Each number is 128 + 24 x the weight over the matrix's rms, rounded and kept within 0 to 255. Layers, rows and columns count from 0. Numbers have three digits each.

# layer 3 MLP down, 192x768, rms 0.138, rows 0-131, columns 192-239
139117126145166164157157111154117117142145116087132124117045149152131147139139126120153124152119135102088136108130113097134143121084119091108170
135121080138118139149125128106163111153131134070123152146107130073114170149139135144149120104116131128134118143143159130104140121097132142068156
107147094121098129110141114163104176098078113103113083102156161157132123128110136125122127138153125132130104131123142130082098115130116139129160
143106086126130117174132161142144144118104110115137142111094085114105140178122174099093120127110142129121150133140149146137130140135111168120173
113140128125163132130161125133140131107124170114095123128097121075094125141166124130120107104140109104155178118150137118120148103082085118135105
124147082139095135129142102113100088115098119151127134131104097114118107165097147137128162144145125157137132150094090156180142133190149102130131
119083088142112143108151155155165128160140117108149129109145116157082131146132145093145120145125103148116142151110136131150134083097132128104150
157130115129117104141142126133129137139171130097182144086081144105145127130158132147141109135150100145123166106104139096130098090114115130109141
144164134099109148151154141140119123109092121116132137121057154165110114165137174141120120119143150107131074134100141160132124129157107141149107
113120086168085105140110151060070205141147138117099148122123125118141119118118109112153132131115104142091119160132140150133102146121166162125113
099111120134127162137132145149148110127082175107124135127202094124122169161083109118117118173138137166114091158105112089093142113156125135128105
171125172138128093130171149135148149103118098161126132157108113141135155149148160149140138094099115126182101126108129160167159131138100141130115
137144122128175122090114126096093123110098152096137136126169097115146132120099105133164103131090149135124169109133192185153129122176094098087076
105128109125136126172160112145153187093128137122103118149153150128175131127193140154154140154175164125140125127124157110146112149151123099146120
125097160179154110129137097129169126110127167114169122085094055123101117151136137121130091126150130137139104111117096105118139116095152124115115
108116176124125170118138157089114133111136139171091119086147147137119151141149123129155148139119143157131135108091155123129101153124089116131137
123124130109154102151118128101116059108115190168108113110132148124119128117127124115150138112124128118093140114128122166126097104108171158125139
115134120149136081094094072111109105135111108119093141137090123132133139160117108092144135112109138170112108112114124130142128144119137120165127
132131112114118131131094150112112142136167167151140138095163143083144182150114137197127090155156140148161115115101117154088088132085112134128154
094107120099110119116129126172159102149110092124091118143104138151098131101117171131142147116090131136104140101170146119183122111153160143110129
106131130119126148121192154113101154101128130143134120123167147101130129146126150156137137182142116077159132172145128128159116131163104123122078
121111154117142154144130139088111139178151167138123108122128087130123169136126125138106119123131133133136121144160136142148108153142103121122135
127146073123071120146103125155122102110146110128106115112169150138104110134106116093163158136127116121152128138131155132120093163118091211140115
109095125189091107131118114085104109144131128107148122140105122135138167136114086153127135142101132097132115085116135121156116148136105153149113
123130095143123128130170134127093128129133175160136131147103129136157090108122136123096168123150122149147121131129157154151080117111099129110065
124113125135109117140157137109145144135130113146128113138065136116131122125149150105135116144116137114154180124168122143120181118123164179114099
158136120130147147130144130136129158123099151120141134111106111148103175200114138116138120153118086132117116146116112143075096133069133139115037
120111111155119130141122130107144112150091116096153098133232115107111112135114083132113124148068121125122130162143091112138162139117157150102123
115133162117117127143137137129115099094123140124125110082151088161137139159138094131142088117170132123102136124139140119112173124127178117134094
102151106110118134150119126097160133134104122158112088171107112130121148110151113121163140104159103134112135162126148129186112129148135112095088
119111136153158125134105105125087116103141111113136106118167124136143185119126095139146131163119140127095102161131125157148098148133139070067093
170106146120116115132138135124117131178078147143171106102164102142083137129174125106145079071158123111110125133154165114134124123125144125112160
142119109155096166149132131157139105135155117083152132101160146128110117133149091144105143137132123135099142139128101101150133151124141145172146
132119132103127118115142152106105147136120126102135128126158110072110144163121137116135144139139119133113101135137181120122119123111138144162127
114147141071100138139110102096116110135144122139089139137044139160110165128101122100118138138092123150121132131123127144153142162189149168127125
094081142124130122097108091130152133147112104113139147106148115101123126113138138158112100119152161137143117153138139154109117134143145101152158
093152138125162075127108086114122138136171133123115123160153113121121114083139143149123139105070120121117134125153150120125116101106088169100165
121145144135154151114086113090104141125154122170158128121108119104113105140099072106165119136126128118080117091135168115098137121122136124131114
148189119150070168118098117153098099143172109126123113157131143138123142133137118117147103142127099118108078185151144137168140124146098141100132
114126164138132109091159125150154177134172105104148115167176077164109140144177121128111133173155155161152139120146144129149183164141157098128102
141095141143085105105146107129125107124157142138103143123127125155133134163116094146159107138109105090092174138146133130110110123139127127130110
107122100118114095146139123132176085160095138106112100148161110129121145137157145155120134128112085131145151141171122113121120100134182131126100
144119092168124123163156101122179164109118112126180153112109136092091091123149104098105097138137135139169111180143143129102120107155138091156182
058139128175105164173154157087105110137089098157172150181159135173153109161120106122095145138150172098148121106149104129168150134153114131120138
114117118110145097125141120139153157094131133147085119186093154172111189124126121168118124145135121138123105101108083123142104168147126115168107
130134159097156131157148141129136078127106136111124108132107130096116134088109111091119084130139100140138150118132116150124137140136130189133167
139108094130097136152131195141113117179187154134092147142166133145126150111098152099126177138166115164137128133155113110094106102116131119124166
102107130065138121130163141121133130134137102115130165153134132136076094113151165126145134128116146157125121143137127098108109117173147122141121
079125134110143123108072158119118142121160128110154120131134144157146147123140134094157136091113182103093083149119117117142142110163142118086136
120101116101154105104104115107124090146097129089140096180137108151159080107135135121132125126089139100133104111130086149163110099123187171119158
134146169117090135128182150088162107099139144141098150031091144139137137139164160143110124139097100108127172161117117141092116164171133111119110
101138156176145076151163130113146094127114155138119148117148102129110080173141149134129098129111130161129112125118088102091136169081118094082093
163133105133141135123156113145141120151137108117113140113134110158127133137182122115094143133112133121175166115137146133088171136105098126152068
139157128130133102180127125159133140149129119149121109093139110142114142147149096100096135116109133134154146133135141128072081082133137118114121
144091198126143114146132108137119127128112105085135168123130140140153110180108136168063119144137134113147132075095160111147143163128169097103123
147130101118148109115094117127139139149122148171159189076131121138143091134111157110148115131153121113083161170106132193091141111131160136118101
119113099132169110094136145099121133130144129154148111151120127110093153125130122184112106096139136118134147111152157146122111108145105161114149
069177100151163160141162165129143111148114132143095112169137103132107160160162124144113116127108132126157081165121101117118138158127094121112091
132140105119137153106119103105139159070136095079141118127118114157112136093125126116131155150148158107115125154165129122120124129146126090138105
149141147131168101081125152140118119104075103153110069107098075138108082075118110099132132169088088084100139125159167125124155090147109163135144
175119124142117128159140167179129103124164164110177098112116124165132140141105143141093120151086138135116084100149129093090139164121130129132138
110131146160164121130120161139135105135084127151096165145146124127127108081150138139147157155171110148138136063113115115163107176158136113151089
089137125152179105099151161139119101183149126140158121136166144082133146108086178095118135147056112138109135120163193145107107111146093078092120
130109133145094101144063120154143135156107120151141091105118175139078129152122188119127104110095085147148094180130116138120112124111086131162124
158138114097113134120122134139114103093122122137132130119148136115133134144102113146123140100174091122152113128173117109132092093141155143160163
122116137095103122129174115080145145153105120142159076135149175151105150130088094100135103132123144159098126139127106104160097113152133144150157
172145122122109147145128138137108149146098119102134162168144164131141101069096157125128160145111091147106174107133095154107137119100103160098174
127097087136133139140132130096140132145130138055122128095125159106104122164129147130143118131180161113166130092156108146156172151163156106132117
147162134135135103169106118117114122152098145143146150122125122108087094103113138133131130149139135103120144133119087083152170157135122155124132
108136124106124152196141110145106127176149135115090107150112123109126149128118129168151105099063111156159135067145146104177123141163170141130096
138103100154076151112095151130174081107117109094134147129052136109135086122140118167116152114181146114138107127114129118091130155110143110129176
083140155154115125082096155135122118115098155170149100094109098150139162124148128145120102109113117153136076135158069150114124135154094130145137
160135103094141153181125159103135149108093135165141146127076096141153158170108141107132143137126115127140127124134132118107123139112144159119194
057095161121164123107127155146137133141119136119127136098199111100136111119105169140113153155141132131138111171132145123123177113156141122123140
150126093102145110105070108133132127137128120083157129122097138150091175104114132140148113159152124153092120120130122131145116134134144116110101
109112131118106131137145137156150120123125132139120137104144107136122088123138138134129102117150147138150130122108121121149134132117130158113122
113131107122143110170168127099090139110117159141130147152127105126100118154093122117109115134119117112109143157120090117138117159131148109081125
151146108087128117123100084083100141127081152116136129098078149122111137127110112095123138153161149132142097131111120135146108110132158116127106
116134150142158133125086108106110114140172124109119124132135106133136108127134129121150139145145103126147119096137137177146146112129136106125081
128112154165116166125123140152107153135124154096159164093071163110105120128164124133086129149116169106074120122127093091141134146126120117135138
126113168106128112144144101144090108133135104100092133132145126156102134082094111126121127161115136161122132125106114153166143144109131109131153
139135078139164106110124093132093106131144176175115078127126129104099119118109138114157122138106114151125106133137129101115134109175097109090152
137137134165121116156111122109148116048135091079148100162165168116154124135123171179113145140093115123144106167120150152134118137105114136118128
133156123178155166157090150097143123104133147119113114145157161164084151121166118096114105107096117125076095085149162140144147104138143104069142
099115121124113132138094168127106155167118129106113119129138130138118177139127133115096134165113120123103127081154118145086129161119134167102136
108136121127131125130161105075137106105145136151108122105099194110167116113173072163138118104114145090101094149112130094121135129123127135149133
109142102134151107144135117139118112127147136097159096116120177154149158114088159141150147063163116103111106143119132068099128133071139113113112
148116120142139090140137116122107163130097107135086170127120099158142139124147139097169143133093134121146113123119139143124136121124116123131140
116107145092110139118130167160135139106151135154134129102144110141111111142110150112110116194167118128152118107160117158106132109111106145114172
116112143120128107127162131117182093138126128078146149092115132098111124148143072134137149115117130078151106163157150102169172151130095109133147
150134138146070143147096129114090126134117104155119098159169137148083159120124103108137119129104114145103113114122164116132117130125131184105169
158164084101130142130185138140089127147136111129147138115119108146082124123092124057122128137078100127122131176110112153130122130157163064107145
098146100134128118187119090100159140145113114112166150129037107086126184157149158137153164073126098152141131159150113095071084169124135168115114
104144131128104114145083122082127121111149190129141110125119192079146144138111096107154140125087133120165151151114140115106105153153150105125098
104146120130097126166122122108086106092138117113155149134129129120115138153116166154141107134122121114167137118146121128127166132121153134152150
119125138129122161135115165128103155104104093116145126125107070127128105093105187116094140118146145113155099146150158131098132113083103145174139
160111130126104105163159100107154138104148149149125086114115137103096120127135132129135128087167104114132122154106119194158125115098151130088133
111146147165124113147124120153071077098163109129134177140143177112126120105115144137137133069131121113125106168130143101066113110098134115116129
185097155165143090119123122101121125162109167125162113155134125139114123110121178126111104131112100161117126159152122150155116105194133143135162
099145116133174132076187159107133148167145130097110173110106116168106095106157118122090144155092147083098135120134164154106169147139121077103082
154129085160134134140119105106131131098143098060107172097064106124151121136169129092082116120134143105136116129163080155092110095166095116150139
114104147171084121148145120097123140110116167096107137151140144174173143120136134146126148083146133143144138115127104144131143112128124155131113
130144123123130108158153092128146068124142133083144153113126162126121132114154146101140146139111100136119118135130112105110137117110131163113159
148154144141169091121141122142181118118108164171148134117158082135134171112188139130126129145129119124115131099097115078131164110147085109112191
103120111130098109110135124136101128177128133100154114089142120120197123101158141118134130118095137109168167141168119138130105145106134151095141
147123157137125133144066077164116148112137130129164122119184145148140146105116142156118143112093117127127134123113131095103139102156091119132130
165105140123078104120112131115153112083135163136132061163151169108137129105133136156156133112132141100115163089145163129115124111139130157087109
119091139115139097132170169152101085121120130136110091081146131136113143139117114122143161136177104111126100136097149139072132118166119157082117
147173116080107154094164131129162118131113151150126146129114138081118124155107154140108140168120175160138126145110124144122181140132042153147135
125122132117168154114109111140091162142123140121143104114072086136133094137120145159101153121097123151115125079147165079116118149125112107101124
119138157111127112125160140124145179147123104181138144135127087124151106109174188121093137149112121151160136145134140141148141128110113143115114
174156127134142142116154110134104109132096115159078098118103124163080141150106126111151122136109101147083151116099195133093124110151137155120132
122104126111114114135152128099122121084135084150160124141134084123166130164122147144106106136135121100146125139104136095110128107145128118109132
153092164147107112119127104111163126084115106102110122120095146149118101129135109139154104114105097082114125142145106125116105136131133139117135
121133164118082082107156125105091094118134179105103158095197146129125149108109105136164113126112123167108137053167104110169109150121156092132151
192103155126112143165076142122163088148096127122093118126101156142108129132141101141131097107154142097107125121117143149088162146118113125115155
134113132092124185119134130080150121096119121150110143127142133178105135090140112093137097155132138137106120074117138117155118148101116141132123
132122138143130126109174083113168129158151147106170137133158133111163139102162130103163101129152121154113087118167101129126126107115109125101163
138125158102141146106141149125128115166142145110155117108152088118122080129178153121109142173118108135139072143136168106112129159140122138151141
094108168105115060120104120138116105143112127142114130088103104137149119145130150116126126103174118139104067144181088126155101107091117091040086
133162163080157098116099100095135139113151136086101158115122139171134120103108112156100103108098139140157149163138106134131101126144120156144113
121114122087085098136145115125122130133138144133131137143198138130139150141182128112148146094120102143150127142149174110064133166143142126089078
080119153117195133088197145118087165147166089139142161119074153136125118118117103106100163119158102106120102099154187111168158125123125177130068
168096127156157120152103096134099155116126146123137090120105101116145127168148156072175133125109163121105134132076123122164146151143133134107134
099116188151123133121146122125149126147131129113099126123111097109125153145189091109107118113093135155091103149128118147134128136168094100132125
112069163128146149138161127116155113113099151140161124092154112156142099097166109133109108143136152110167097161143076108163124141145138174107122
126102185083118143165154100097165121118126092093139123129143120103136138138142137123092112123103147140130097138132106083064101119111119118129115
154128126099156090131138112161134158124148148091140135121118163145100126134163152130153123116097122105119149103153144133099124143149149129126123
149144115122126151126221128143117130144111131102118107156083116109113146133062127083112074150126148110091159141133150160098141168116104078109099
115126108128159105144098169143151143139115095163140134162068160134149138117145087105145165103173173137085113109118175134099147118081135155123112
115104121133111127127146124131134160171123139116120110119170145094148141154126096118144100134144126117119074119122137177129126126116150090147081
151141121101127167109111151134143119106118097140100135141103088125125144127126160110127154132133137118140127154169140105119090123191138165118137